config.yaml
num_hidden_layers: 12
hidden_size: 128
num_attention_heads: 8
num_key_value_heads: 8
head_dim: 32
intermediate_size: 320
vocab_size: 2773
hidden_act: "swiglu"
norm: "rmsnorm"
norm_place: "out"
norm_eps: 1e-05
positions: "rope"
rope_theta: 31900.0
rope_fraction: 1.0
qk_norm: true
attn_scale: 0.177
bias: "none"
tie_word_embeddings: false
parallel_block: false
init: "normal"
init_std_qkv: 0.0558
init_std_o: 0.00806
init_std_up: 0.0558
init_std_down: 0.00721
optimizer: "soap_variant"
learning_rate: 0.00434
beta1: 0.95
beta2: 0.95
weight_decay: 0.061
lr_head: 0.00496
max_grad_norm: 1.0
warmup_steps: 135
schedule: "wsd"
decay_fraction: 0.831
decay_shape: "linear"
final_lr_fraction: 0.1
batch_tokens: [16384, 32768, 65536]
max_seq_len: 1024
doc_mask: true
train_tokens: 126800000
max_steps: 3886
dataset: "wikipedia_en"
Each number is 500 + 50 x the weight over its row's rms, rounded and kept within 0 to 999. Layers, rows and columns count from 0. Numbers have three digits each. The size before them is the row's rms in percent of the matrix's.

# layer 8 MLP gate, 320x128, rms 0.201, rows 100-136, columns 0-127
096:516577478384510532445521527388563553458458442476482459471480506542508465452600483511506413417534488536516529533500499576515493574532477524556485460436431549452514436489474454521500477522426475428494442497528484458418538606478487517562545422410498557421506456575516430450588556479501505485428500552478607533463530404467554424416559518427495432422541489516469589429485483518538555562487
105:582506438473484429553459541534477467496522478454496541475417414496451486416495488525625548491499529473442488579478512511438539491526544456478475505589496575507494538538503552562538571598455617549600449515442523455465507514530610516597490428532488565474569515460391476471485492499480521532492460507327451554432442471489425518425557512522553463531426578496523519495489464465571519491448
099:467423529544501519528476558479467535528551555524474463519531528436499494485522498520608486408579507396415546509424517425468482403507550518574567493566480385531565530499487532463567489403500493426488511466486508497599577522596476600447439591564471435432451476523419461532494502452480542420521504391482515494482493411531390510543482512567547490532531518518520512496598591548527504506522
098:507519582531515564531486426557598445553438562477479428413477522522461441456484577475444496443472497522516495491489517466513455492440547465494489565527586468538541502416539480536360522516492502518535527446566510509343613405444480477570414535497505520500479502604448498584563507521570495473576522557436526484516476496454492503562517575574464509589523564440459482546523441431542450466428
094:526439444458508446417434507541558519452544417523463476435474483495533429473409507512495534519543569454481499447521538571477477549461447462488503533530442538528459390511606566410509519484549522438508532514474522510498589474571402549534566513498461441537482549598446525571633526538482564447570458469507429480561453486466593446471334501534510439471438523499457488486442481521546475580501
102:492499482388531472535530454614510571456517591486442512496478517578431513488494465627477446448501472539536484620576520483510500419526425526559424427446501390452447594495452481507525496578520535563503505460487527512471499476461550540492502459388467451463498476487486464483524556513528483532454481529451446532438502471642565495539609460586549457487507485513505490524511590446483508363544
099:490409400500538498578506438559516496520585398656452532437466502544536553434505465486526481467498424581474438517482568507477425520476568504617421490504524518489485466607449553538511457440579536522560591570581532494491513464542491414427581532520534562455528523515479412549485530495496529535523469458457520534470505497510472528459487524475516475503536582571533502600577442509416411506526
106:517518563468547602572557519436512491508564512565504428490542555469565469552520487443496460612515529510486424478514549586558527568586482472550632430452513516526572510554441421571514501500495470529443494610544501604551514464495559402536499476441472568533488528524446544553521540565500514505547541425590491460506521555490608492451595561562465444498560479505450550525458407458484514510454
099:531523535591480528537491617625596460571442505421489546450437553536562498448446491563538454460541563555473484412531476476428501462463528429390653534521551491476505523486514559487494545499556517534539481501562481526519597426382522470440512534453456438464528496496507488489449525487478506516568530528517526518563453470489501404585468562496531518449481565528438476421578545468422460428486
092:549610561476482543434480453472483572549509573463520543560539509568524524448496476458520649521547453556488506519610643464466481436554438499448532419474622400422535499586463516472437493474507428512488450560538495474486554546430449467502537537557536505485537460531540464473483527435561427530599491487468492540536542522477454491452598525482534494535551538527607512561519570451515502527449
101:525478434522584523500554577494527466495494442390517501477564489553564506536454520623514592521480557456438516545592574536423462439509484470469499441462526419511503514502447561543502562511453524567488452435526483430480534487495550474532583481547473570595572459532476517489546590501313495432433560456436530504450548553444477483545579430504592487514512567433537503496464475547540483538501
106:524591494557515477425524492528457480577444531534484405481429506481505408555379550493492402445471445530491596489498520500462541470567430462507577476567435453486466479518533490490537451584532522492451535492545451515446503498481546587489414527530536541466518511505557478588507491550583505432521572541503632486635493532509521421419569556549425419475490431473572559500482526487504510553592
091:448481502457592441486518588516529523464463444508530498489418545495560573430476503521465483531519525479529519567545480579502515530490360554641525467517522472435523545477428467468487562432458441425461603493538502501433449449591573448526490435495495453532571506524492551569478494521508535477464523464475472489503377441445429507408542500468594442520591534548468561525566560420427568513553
096:577484544522587452499463503503550529535493504543505483508553536525519458412476470537479572464480439517522533528430536600382610437646520535530546508554509504474424549475598537474521590539417542390574452537426528487547378446515550441568519486519489521419504470519531417498493536462467464562549504535465483573434531570534454512537517495549548489526542565544500452561527604505542543455494
096:476427546585522474556324501541539439461481506393501534459448419507446529366476538442639501554499535416488475548508426539470580471408510552490548613522555441539474567579518520501566468479454523430497485568499540483414469448531441491478568415525508520456485514541564520446511540540536479608555513524440498487511528524453479479474461490505517463459519483602468504491496504479510462560529
099:549552466437490435479515479531456485568433513449547613494529518449561481483525541432500498500484585468480512529486534494436524523521491440463536508556518456562563426484490558518502579534523547427433388438500549567576500511523493488463610348490365442513505510455522471553455574485506526513443468600536475548567435478490557453393515481385444533431509498474464538487476572471440525525415
097:525482483577448526453563511499513501440422511468576569413458601483591500532558409462623493524503513454516488591530414516501416509469486493519520439549477618581527484448499489543496576467472445512460536518492510457466441469514578518424507482566481476459548477518510585449455556596436478588546550515476507560459505443495582522527519453587583533527551563416508495447516536488578511537380
100:493527451546465592495458469484548494499434563528423483411459598503508530624436502476486494550554490463430461474600470503564505438656475520545556502496538584476513578584573409384464508514458440506494513516475485470568455433452492451495503523424474479484539461507602489471417433482538505497580523491539549526407493508567599525473499570513451524497584559481462444576494457465501512472531
103:520546515628534443489493479450433483505445564448488506480474465500504501587474607480552480407444524463516514438547500520515416418520511473488498462499514571475578517561500494466524374463526532473575407514481473488512518516477556435417444532441437399559502566457505498569519545361482436557564515547391523530474472512384458441480541431477519469468587445496422487471515537455436571493470
101:491512525523587511555461384542561611636499523514436564561517416513475518506549529563471555457489551581485486504569544469449486410558515588465547480561495472492545546554471476521462466495501508414537374512510497492488461572561459451564540477458443451479543472547391485341497509494556527450473462532469510450496471491417461467561541479476429585518552488509550549419493544430456525486501
093:499492536460453504510578588525508385457448434438425541565523627446509463485457522527445497404519443473467508452521453528457509506480538431521547458461551549563487517475460425483450551471471479444486531558439535495503441516459498435560509551512566593445527605497482515474411513435423402535523461540559389474548453486536638410461516510528527510477415507434553563453477490486417533457480
101:442446492375483506549515481545504467531519482413519500465472542368421520469515498494594392505491500513424502478429479518415532442497507497505550520484466465502465513534455460424496475606475477351536533434562590527525419499412477458487559522570503554503443370473483459518391446496553499470468517489545521474473495522567496472393486396501502532634511505536578482465497489520469520544499
097:385444525430556510499480521545476520531516527508526503514488419595423451380448494498593464425505541484442528397458459536490494566558462541610456536527485478440477516553525530491426557510525459452523424515515537612529545428493602529545490448479474507416486531632401510481472525503525520471544582526542435557520420430512499560495605539527448474479452584524482493531489582499526511448462
096:482408459437574405458496539540467515514527600516507503513511469491522550493521554482418356462582593556631564474564518474505551418469540530513540522467575529502478482556460484600470488461504513602500467475555535573517577532544459589567558486447481540572516532472458510475588508491370501543524521497501535498498488532494493502474456534466523471485498449406539586480513469491451574644488
101:400595449473572515563501434513498508549546479530499490512555543624514471529441487594504430562508449449516457472527465516406528493577539488435603520535534382427518434485503541415511517407503548550515540457423530489491426471547504494513512545502484636474489519503455456429517456445465469500484619486463504530416476441579434500598521543526455437519570548435432541519536493448488445479526
095:459548425444548571510506497464576507495397426398484549419557556512452505560525435494519498480539433537571462519520460501551572515568472423525556494467522452457492482526523509522503565563453487408548497511481466529524492510503427460527504508494471458458534529496591622457544575445453513472581515497493554589459533445458538430445603549550481410604494573580455460454363505518549487565539
101:585559509460407492362501423526500479534465512600484500433521484455428470514467529546543520545500500549536459547485516576475511537484479548473461507455420544495534440436541492458457585590586503506466423533462530522462523479498464552481447471414494502481450565536451570577419500533514451521530646436470499582523561471555471507507521538418542535533581513430546658485442566512488512566464
101:568507502490467535431561465496541500480617396493441487465589425486488479554511520463578510551544465516497373476456453528540535415468593492502524507506494402575443553523507487471613568583517564552464474549498528467541524519566545472490452449511492523396568447554510401451545545498484484410556503416516432510450508514448493495484642445535499544492500551474456541530501377479569494517514
093:573511472458473382489541521557390470477478456501507558448505508566430535454558466496610444450542469572429418540472448520480512508532512546458471614510525618469484476453470459517502509420503451437470524503568523437489541572488498456531440460471448548508487463474426446513390457597361548542565495474473407537482395509516539403576565446492526531462557534507456550496498522501524534516483
096:542526617517483534531520458621554617479479587429425433522552512539523558473533527455412495495484555584502534519576509523520465468429457497493417455493484528399533546554508502441547529377546500452480465455485507629494462523507450594517479593539476495558548427543577518541539519491489454495503466470491469468430477393513471481522456522497571445511433499467429561470437548495580592498547
098:463507465576533509376480489554515575580514511526523429497521519497586551490460562600497534497470503483525540461472564467487454398513399480373431446523445522486495542523534543539471437453568430454540591601502515528597462574520405434396542567548540507528511440510533425466521440410497436509438507533475418500434490562544474457466521534494505481469568574508465461522494579516478450438487
109:478505533489470570502477419413540571556528500534475528460551534446482623454505532413534523644492514448408447456591514388456522503410454451526509487489529532484517517569572590530461515513466512463537534458490566461529450390517447496515439511469461528450454575561408486512508448496482448492562475539454525460516491530513525634503556532475536463454509462577389531561427401460504482545509
089:511488628415448527513594461481535533550494532402542513539469490459548506458498518483416511525565413505499421456565547582524454512473424471507527612552529444476529578525546490480484573445471517491499501537464427554431461498448552485510517521462513394513515547502394540509447580506543505565434492484435563517502426528547559429501550424431526498482424494565533465554502583420392574572537
092:488484434469433525493566482414553482531438441599514473429506490505518507480532554551475480540536440509508502509492518336569433510606516568499526601500500505565445417487474464454470532556428471588372516504439522503557480497426499517536458516457415442506487490437492581492522482449536499471545531473608502476578462469387463458528517528473452508407568454505425532545458398473426548509482
090:547519476425564512578502522463546469464457449436467479480440535462555510453477467504498516611530492520481568416479495521492574565559519535436516441509490554494380518528535462463535513451570517488409454333459536434522546547493548538449541470510430508557503508469436444528499431486619430588484430417469585511551423477474538544475551531563494543490570441586388546510553511533487452483498
108:507361522557480497479577547523462465555523509496537492561404607574530527550507477552552463518472475533494469492434443509487437525493466480436550498503492531609516466558489472534525510523600434478532567544554455587575558469500537575526460476397535533523536470530512493493529505419512444537581450584519454496511378580444517604518508406522490377403522578508478453563435463520525496484492
106:505550432472478390574477444525418543537492549513467536476394541492502465497499472564505455489525474526504508497510474483459490497404571402513539471453411542570517446558404528455528486652558589417462459490481506482560509460586517503512506567538562476582542602446491424487449540525512623493459417530503550460551528513471520458573465411520584554420535527517490519481517485414436528472469
# layer 8 MLP up, 320x128, rms 0.216, rows 100-135, columns 0-127
090:465399524463470506435509460500572456459522491432501449447505559611505484445498375517448527494455444516527571517479516560488462463499583430525458551535448433529419534576529515549469419468578538364508442524556454501492483426497406535471590523501513399403446529559548468430415483492525543549504480516405516556561503544485493474531511478577497508524549407551477526547539484545481539580421
111:505493508530525538583521578609500501538498458552502474528464469537475572571511449386505522455495559551523483513601478486483481522528445557521571438493555535472485506583530584542455514551528475398433471418538485545436465481478522525446491323586401468446500445520462455436529447537522465504533459503577474509582519488511442462534537435450452479468475523586486431451434546576398446438468
097:436531486510500502487512416593554469428516524543462552493513479561480479466470499615499509497551550512526507549549462516484533527492381458503482418550523470541524476449463503548416567583456433473382425495403508464595510468439436491427475487464577474567521510532467588557550502511502462599389507472502528523447492508394478460512540630456403432487499489556447499507380500518454452464502
108:537494405540469495425422504438555386465425514600477468541499487479584467545479515475546471491515607542524429485475537499443480537499405478485544427481573510533560569492428498483511521385610567517566577545519506462511558518477466519456544590490469428535451502453593498524524528396457523581472506588473537471564412526550418555449527487448438473449500454453565459464412512498464507522507
102:444455409550523494524453551543553428470512468553512578462585527360456513498545465455557614448532501510454542561580509548586559463473533465425571503548462461461479511529564513515394474536507498509562559395582503444487590490422406525453494480466495516477550446526491514498538494466435569502421566508537399550554479558473442399525452564533541507473453551479464541462530516469461425549514
097:451528465519477538489489496484522510470512490475498422503576465457479489424513523591391487534454517485575429584493480585488463496439586444525529560489485435488498513519468514399495589529416570574506446473388566493463494401587460430503549436469510512584450544542567593501495494501492511558554462518486533571492532583481356528499498523412551513542463500469605573423473511525538450504587
099:498426545496409520434486458513428387552438578524480447522569458478420518442454479468389495488492530490501528500386502486574407463475397436519439490581504493521505534470479558488507415541513426537483467597483526595423483517516506500550458480465523475397454496433469501483471433555474417526457521524509456564405485513527589585477440500449543490443519521620489460562554546543504535430485
105:501494448484481471498421482520546449494458495552470481506557430515552525550511534550556567555482491492482395389515565426593504484441537440393461429519531525488485526456532526463394440631523507429486464505536533525476517448547389465572437550425422512432514521558544614524546469532431505491545534545535506476480440523508551546528525618516415536519526499453417576511603464539516475451468
099:464570513416450429536501494469506479511458554504439587460432467509528515370540513463472534548551535552491492538486496490487410511544478511549492456496495648457449582530475508509513525479475484450491533463513528495469490479487525547453477585508511483469466395393488531447438530496540467522512461421548499531347556461482513569538460370576554567482477585501575525590413442389493525514567
111:483445486520516458525523533555449480518531482541491460431490471479445548616433523521444368575479447504502512513510572475496489581456506480612488525456481484390486489526451507529546516484517472513496570500460465569574521470457552462467516476439488557501511441507553490508458548556416492453388513554560489416371429464567578585433400538482458456476551428498475473526457574396511434584568
094:565490581500561574484524522563439435575475552520527501571500339555620430531517469532524448501512478450486507556482492409469473547475522523587467483454487478451508441512595401404458512530455397453495568495535487447543440502503537491551492453505446468452516545478465537582556578542447509564578531566544485532401517572515478510479496548416524514606493468558505590464521466528577495490468
116:472604420526558599535508543575483487561496562566471472602518577575438417504424489537509412451562496578513485564376465491507440495529525433586592493503405516467543534498515445529567483495520542550434482427460479496456511431528517497470470490480585595512487443505572560533524536525561485432451471471426468534565471452502394513552482533550459479496597477489503518499528476557563498503600
095:483526535555491449475483415666548503480547414382473499509461490522516512486518460458523503511496585435545515478441435529550488535506506496431482500551582479568453573512474560508589408555432461409526519596603493500453470490544505435476490455493462478495519453561531494533489499576580525565481517486515496547570602560513459488495470505560532609496403532433535548606572533501542490436582
100:432496497476369529457581577525486461490517562449478463501610546471476544547499444443470566551507462528619527533505471569461442468520558394471479594581449520516466524465535465588521502552487546524503536464554499498423452610471493463465514502468578512483580491439587504489563500484504499489513501460376387411522439574506543504523436556520580501455467430608510520496567489521457502514451
100:352437537517456490473475427515516466488537506500499560443423452478527416540557502498500469549526596509603483566519441519491576542516520454537550558542504568371498437418543526463445613512570582531532449498508586512571438584518515585601497494492460503637455547490442437618431519455504461483487500505467477478551476505409535517459521510533531494505546508483594518478501481499526498554489
097:452517556517478489525426487512559421500529475534609421554665559511499538524515540541458454473457440447551490545538482521559377564485503616443480493560555472481490549514429487585439414535524535477539511508457427398527542501566476436446468530559562552513484570505531513585484485373511517486491569490558498430531501503556508522488443449492500522447537455526410432575559501569561490524523
098:529419528573481501541568454466490556487537479510532515474494513484520380510348574331489471456519391488469521531484424432439562456576525560441539549474515543532504428512537475516475446575466553485475602533495429532581493474415497425486465560585467481519517516505473468520456431488440460505435513554519516492513523454441560467474452494529443497524435471429520482626436438434477514518548
097:446635494510526459498503481485516530504526445438504506455559536506480487535504511504427537497453551534492602573461482484597614432476355599492512556474481468517537522495465550473513536435475507479550487495369504524473467558429558445489489383503554440552487552515521382561498595557537434460609416489440500443456436498507496463493528510502464504510432563550472428487450548501552569538552
101:504484496557559498411470526639525556562485487488457438445533479511474519554542503570516493421504526547486506616440494454459456585521473453470475553565652530451464471541539462537515524414494506472448505478471397495476447544543418527480494492449463613531471557518532508495465537534428511369444525482485445430468559536658442499527430472536480562493464423522446454523457471475556485539485
107:536518429494532406463544475613511498468478477528397498425452495574427548513507565521488443557528577459500405510551508501657520378428512458444463518509443468509472498463507505473487478451521533498458477489525495490540443521514401455505546516556558461432378515480469526451487558567556468472408494442599471520552490524438513536464523468608534471523427485416570437567590531468558494519520
090:479562484518559525424439477471430521470601498576613533523478401556577490436547447510536536485407529488474550562460422533507554492651543534469453502597473513557503546438473572555559449513520543475592424548470412473563446543409562509454464437460506492508500527534493469604501497530455531504504509511467505480420567571484515461474541476471461629431432490512490459495575484482533460459491
098:527533507512422460495494489535437512433460553532452455584518526554457543455419489523486442481562599531443564488562366519587448519515504491536431479524512525491501476473502574476444490702513473508468413493534558486570439503520531477413491517407416556514555444502459382546516474511564533441554531519578408539486496483470580419485535463464522533533463493535516469498450482453510600507453
110:448485610453568521469570498509507571565566504409484483594520429511466484431513486485428421467579543490469530520369507456442545472464442472570589515507466514482460546478499551523526429580491468571506506383499484440527536532550484603516582448542453426458479492424479466537425564582423416498477555530496569503508551502520578565451550502508448453502492460449451491513542406576450484498459
103:461414557432516516536377458486447428488440524561432475511548583423507554549516407479579447456465485507508586592432509476425463500523485397478506467454430501499541502489531518434517459469527481540492501510449504538526483456424451482566544459646480543502557506481529523571466518562528567470563502508399567477490472430483525549551493471545487536586503600550418472522470501494555529390399
106:424450383444540580513533440552524504503599539565470579531515566640505597442479481482476511515484486544425418491551457458454492541476507509519593475574454446392567461538501437495515465478522557483538550486480479520496454536587475429428477424528492552433515533430461567358568494506527497498513530545506476472477505453463426525530518520519502562526587524391548452531573521468490445432518
097:516458549468489478516563519539479460455528489448469469513520520484459522405523525491499503434386432436537521414465575452524401499602498439534407419560496562578506528500455420591612513540585515505506489488562420554542466512415479510517426489542516519520519477422455492521438558545510492543598424496446529471436559515544532554466468506518555530597519571518541478395434494528421572416529
107:452482540534482453443512413611484458473515580648479575403508442494492477581527445420531472455535480445488480437456516513488525617446545477503524494501545438476478469505415561399422517572520441444521478488427495447504556558462488488504447517554507427438499401531482555547515460533531523477456436478460504487533508388584428389423555516504508449520556505491532583554473423544509477483465
098:563473500479496490411493479469484544534512526445433518562498522426464414419467525528377475459541505498429536551483499475512495524402428506551495498487536491558522540494551557481446489502542524432476522396558514558582482505560547543401510427515500504606487532497527480493504493476455574548378497566573310459497512406442505567448533505552435556619448518454512512466524588508506504478490
102:468499527574487463515392417400531386515501517488456471486550434535379499503493531497512515464495471555448534595409511403547425486593508488513508466554480568477451467481484521540504440490448434425609525433461470546567405521510476526400448543433622489465495526430505523493468470433599534508508563437430587444414502482503501527444477499469443470483506487408467561555526491505491513509468
096:515411494528548496576482554501464520503450606465509501507514484587458398495502551429536500465462553449584411547560543378556511401563520464504548529460577510556544580470552530503399457495458506430428484361435520580461545454542514510485492522490612490497509453501457543429467518511513442542527558556511420509480420584502513516595539543563565520473502433519562554446503524547531484512512
094:515473406499487490598522569535526501485485536506508418446546471621401499464600467538534466430464493515455453560480492495506489458521565594458459551477452452474516587479602543530474488421462479504523573524551543459426449560538536412487367516460524499488350520465436524452490530614526578466435464466528438539585476501448513473544494472529509465455493521429539526513417515491595546493482
107:512539565495462515483632500495496404469509441509523497408575601448494602446528497466477526581575481528547495562480535620597560517549465556422545475524470469419555528533518477583529494529514455469570505417502543465474520452525433428432484500406528538557457514482522515564502500537477511428455642538497594463563550473475530581419516501482562499543549471474426483436459521453500544460518
099:495477522462577488452541556536538554475612432526486543508542589514504602539556436547547540515555517556375548472488442397593434630514523477535521457529495449426555537502533497471558533458431515487442491523505521514414561546407510535496457502560520495503436521519536470599385535616494597449485509467449451438486517499525540554460432494488446581530509539524555526570480465547516464494446
091:547489521428525623485624483496469461446536447490557532573485536543507556446382478508484432449364473489563498564499405567500568463419486480490637453468535454472488436478518575451464540457503480438589547565533510448445500505459491615485472505504462431484505451481539564500512523442458514526583517533441558469513535513491571501412509467582546535520478442547548538448491526441535518513409
086:504475530465555542421436507471381596538526523481568427514496464559473472498506527577575495505475510449573515586465513517500560493544547468474440431569456492452544535505477603558483527444469656509466540452530456477469438500529509525493447512481544528568564496402447585417432486545546535554467499521482443445558412443445483569487508445562526415470435419518454522459554376500511433499507
106:505522444457488414484485539552526585469469438487465542430489547510572502489561523451469535349537472397493397498474478507551522372541436453551532539529523441470528538469512514514431458447524543526459511511441427486572541428522404495547485553551604461580454605474553456525467495460531510481460506498397584416523490584435463481469555469531541554494556420523498523495591456482477423476523
# layer 8 MLP down (transposed), 320x128, rms 0.203, rows 100-135, columns 0-127
097:543458503479487399514552491488545498501514453460473524446517554492538426504512452591517523546559540518455488517387536518468529505418551493498514445466515553512426457438483478431528532592474522554457432490548482540481497512497550427549602569553420417564451540519456416485546560507483438490411514582455428524496530534542438490525425579429430533385359552449416480537546539469522489472592
107:466355419547490481547522526454566553572487464473512414510457553473497453482446456519521565445466553604577534472463536437435481515562463493577470413532473505617470473520491491516497413474524506463460556514439445560445487482518544484468460534581534508477523555551548505566389534480494416551473484558540527532495543417491466496564497545509517463550479569539548468411445425443560360531422
094:490604454433469434440445551495569547518513468465584484453549578608450561490542473501565488581504521561554489598516399456578526461443539554468491462462489451422521453539497535529568534529479465575553485423510448513552480571542393518456551396583517487461531485515467557423553494482443484521547511544506532434454546511435516465539488581514578404459468478524548433420551514507584480473443
102:513555457502556422467500544528545540494518472496502498437466542563493530407583437514505461453459441541557481535399523372442460538477590465479449373393426579532576468503468571471514552575495565554493436598425487493510505461553435464492552481577463577463557544481573452453499484388424487485434490389437468515498498522463451526479510492584479498514470476459512486558488503493600503475483
103:475552525399612453486525521695483509386481520525500501367455461544480492434534582512457524474545537575546530446425420448517528527506447529534568554467453499539500489498476484507518541457543404577473460537506559477523470493480433502529494471524435545459476511433527576486440507516461499587499489490477486460582482567535459421478566501538495493562552539492484500558438630452435448579489
101:544498520419470522510567469482425462482511606547413493482489440496493526506526532513488575546555479463505442505558432520479605525501601457417521492551475474480486430497535539415539458486596465449531528606450529503496432445541507487506469461588511360479538503478478464444554448555544548579515525460500545530445461506623571490473528553489471470463430497439503593527475572488598581606426
100:507492431546511525499447426465504435573534558576518469418481519545520539385540533510547513481531533452566578542448406514538515535493501396487472597521502452553535416539379485513455550496499517489418494481566485489490524602529555452443414409396463514456515478541550369474494537518494473478554439444461531503523559478499416488452554596495515448423525532513436415478580489518503529583506
101:457461446503479522548483548642478524456472518561579452540470465441428547487493573481557471542591538628465478508590457461511507568521514528489507535448488435507502513572497480405446539594531450500452426502533480527452439349439464508567432556595483498485409482568518503541476481503568431484441526537465514488530467531480551534515468563489567543597529475506506563520469477431526488590606
103:449567527506517558547472585550546504473533432483442602496570476539517499535477546417542544545473349513426515536544531588524583439558525476487510495485463580468495457409378586489543462589536532525472503511539536470476538445487508517509447476518600457480481395497484480520421579490500519482461508511561413463460460570407547565554427533482463606444502536505431609518507478509458505486495
096:553576542496562489453446479443478533442519458483514482391523488533533497527445467559486372520463441528497448446531524533518518522567484517470499432539542554515479508410536526502475475583465427512594515493522528490495548427453521536502522463566464520536491554534486542521452482566539429427518487478374564551498526501531545713529572439509552564513421457550449502490511525551549353431482
094:584489502467607460474411510521505476508530553500538529450541454464477578557501475533440532535468446501456354434526487468525597491466461597541463537490492596491463456503529471515602544475515506567506467395546554448456575458538535580499468493529512529516458472530494526420413473503490404470525487513504467484547533444509551483434328565476462555479469512537443489446531460582473549624441
102:375466488545502517470505514507463471477526470547642418507427516391424535513445583500515503485499504512423457481499545549490473518617434363525501550569409445435472442478480532516519535487472501568444490394531458417505497480491394478514514507519483519574478533474464493514481521546462557441431485415498402542426457544475566400487520523492481502608483438524520540543490448449501597487474
095:435569545491415530504598448520467533529473550444624492424515467467459454483384523452534430478506552442499538461515509516511438477516548544514476458525526472544532481519515487501491569334400498485495497516558388519529544512439511501403527528625485446408451529526499499527457523481446504541454504526565526545521453439446449535516461540467586496449509456503549520543597553472596504363493
096:520539487523487558479472453440471516428510485453501435584524495532451503461521485420482502544460545515469508473615486513453594446505497479551529481483536504475535517423485554566473458480553527412467550509496487445443481495388452531547548557584524451589504482495548573507469481522491477498489492503511358534439459706483580343443423493483480514502483482399596538468498430486500484533507
104:443464484421419537408501500450552550501591498524555440471608505491453541532420549474375448540458504487391488441497578496449480426495451482541472494542472609353468491447579491470590498534500502442530420454432514423563570486522416521506543531486487522485473439482500460483465411511525558473442576442573515519499486583533497436573529501472459562510439525524528487500430516429534508489556
097:468431627487486603552465519478510473498549552513496527485447532498450479523491460466525491545452565514435479488561406562535567472554444567527507487458548540446446457455499522475516531567417520461544586537522287503508512558529581574516506457477564437531460472451542385478579470439537477440458535477529464487460516529501556579544458410484520503455479492390505521485546505492568544406472
095:443562545495520433552578576484529538538513536516519479558496418453454466556359555474513546515518512461491524516502505285461469498544464446462628545468534500489560417478520535466409489503490481539511550534405380475469462500498558522544480481586539377465506547421539487556589547542541438524553546456497492508470503600491519469456504469506503466499418441480531478547505548481532491523482
097:521574486558476472554512516511514430513479488460517544511452521536473365468592551482430461436485517449457396471511571559392478429523463464476404422531467462493455485444473531568492459466440528456608502460467497456536469626523446514502448435464421573560489492482482466434549542590361516526537431461515493475555532427569502471518527519577453484439499512561561432428489535537480519434474
099:557561509504499428534502469470480490411550521499451558403491494566466514540484533530499490509409445503505477556465437433554517480549484508423474510483512638500464491372532541540525526514508556487570431529454415539560465537490500418598417450559419483470483520453470479625466531484461458464518537546482444605501492496482491615494486530396439525437454503536501476507590528504527369598495
104:548571578428505472509419437471500498411439519501511565531561476449426548584462483566486524540529461550445457513465570484481463539607530488414500541516485458463435491492382526483499499587526472486477577516509475625465597562471553475489488523525435455491536540503501423465532487578512491374537509477442475581536551497440533544517536553635514536501556515513471467552549546570543448628491
092:511557468433476484528524523422478527538524508434449544472583426464506462412427467460498505545557411513515540600405530508464432492474508543457526500492460536516469465444337547468503491527571530502517435506433548508516593523522498534462541498535468508525421498415473524605544525543598601498495529488521545537397539508499576430589571512515481479505472459495512487545475489465500682571535
092:543530504579486531508601392440553577544443467504452490574509579487594551578453485558512414511508585504588440471555463539530451503455531492452395579584548473457563395518516481535510527499478580512515579479543576473473503417512528497475463474490428435593411553500478506422474544518441505468453483495518408514431491387502491467462516491511467498401467520558503485491524591571488484511555
110:467520440400421449465433490455520569510556463456539519486421421529463589501538588530580575493472555521485489476503496483546456492488555424538476397525469450520563564492581525424503512574532453632560485533516511509482544475489442461416467578604569562578495553516455487505503479546536411447463488463480491507449478550485533535608372492444501490500535530526546572515557495458510592490583
104:407554417484472429565461479568469597475466468455497523514493499448494394521502582491504470474492534530513483480508495523480557411497443527412480500516506509498587559492554559456533461539570525451515387598468486533434431569554531451399447627492438509397455480519483425442541576451483559464491492552561530500505484515544439512464535465502548523430531499579505495482530579340498455543465
107:459440491504451509461450477540483502534456523496473573521487464594498503571613627557518465500456463517510452446490490413411539437470514389576535536482432609528433503500571548540512510431530561478548506510495490488382478525526538515458480529502512442456480462519380467473486532394509433421404418496571536526485550498482494491514460491511445437568520592376478502474507521504411431457555
097:525518464520559521561499447505413524532511388486477546657447492490486539562462423467476482442548512518483490452539479465504485538425520545538498503589452467536445517504599436545415477505508509500520507522502585485471506394547515476609535509496509474553529579452602478527556463491535506507469521660541564526458504483489424457543477403511506585493446601458498477446411509538459392574517
110:479559537472544463495539528435466537477455562510539553532428485466530509494527572481450529478444572494540537546464476529464479430480498536474485468484540524480538536436449491505492489389414440513457403412511688548493473576488491523524497529461384548485451582501505454529411548521513434466470394493404492461542449496506479466468561463534500536543524501557477524510489560515447299489420
098:495508536536461582435424472544542446448431498431544494518479525553491612438485568470424461489472510545554545532524477514448433515491518467451510494446555442406524482507484457512441510468575560534425451498466560459561604565464426507596542597370448496403414485554488528607507538465486438514492386510509502562530519570435472464491508587502475465539522467500473475467500553492501525383431
093:459479479515598459513441518522632529538533466563480453517491464558447531464421483558498527441522383497478546479541430500511549530485349497491454553488504500521465517427437445452467546548474599562479451492510442497476495618515522483468615447519503511533539525546544471549570535540584551551555534455542532488433465471489556509380413562523437416532504485519475493530568479535557623541521
104:457550484502513446441526516529452442476477461593479541559480450598562458495482507476482534506506432483466517493606395520530454573510408502420552507543453466512403489496458539507453519499500667435559529456534558446541534480447509531458519531475363483480539493443458459541550601492489482531510514504536411511437495594425465517420524429558488416454425511591446437495502427523526463450459
090:583535515495594449573513514517491518431488446457432616406542499496553435527469455390510406519454520536526537611517555412439474605418483443517527545479569617480527451469389506484550527497480538525500514454490445466459559597512490448550497503443461506466515520491471434537489510535513470574496505471574526603488496521501489589449558477451574468497474495470608462614503568468522512496520
104:410456497490483410518474527507478478505445434585583447476549584515436577471466482516558622479512491557550522541542515389479495572574539475488537470519416548442563551450477542493557535533561489452418551471452517466529434414520389542539521448447588449448413467473514452603510466441595460487484532462498516387480453497514569479501462545545447550468463524534561508492473390486468499540529
093:564474527471494482532499484506514533482523495452500444426418457487476466552438576504583558440499496524402440538573554450574427542534523526489497558614578603503508489494465550531466505429485445517545461546596442478333547472500486508486432552494595497469498464560463511480477455536505487600595501510449480525503596497503439591452486558508591470491395433531518552496532553515404548527515
099:463455438550619524478555442552454548399521471588477560537584584519510466472441485520489470391485435495484483456491447633465497438600446488552514456489511443458477519495387587498508444488488507474597511535463494542436472619441441448389559529475411569543498531502462483489467594505448534500503481503473484550571568511516494451474417525475465458450518561483449552431509525523467458479538
092:533540520436532456539487395421524470434479495486437489469470447545512455473481513491514608574613571499614481496492560514565541487529449537581502569534534450477485596501516486467517391551587496456439488456489495412444487517518530616494565470520633451571362495475458499507428476569508472520462459554423559506544493528439488526497491480535456509499490507483542446608464490467501599564497
111:546467450524520508468526511435547389496526441498522537510568545569495516460411421500484417414395445499497561447528420532469566515505452468447490564537472491545564491538541462478561519518542581435576473413523512460481508418531578575468491476492406610497526451464487485565543579520479586471435532443476537557562560560505499512512462596512548539540500520494487494477445411458476342463455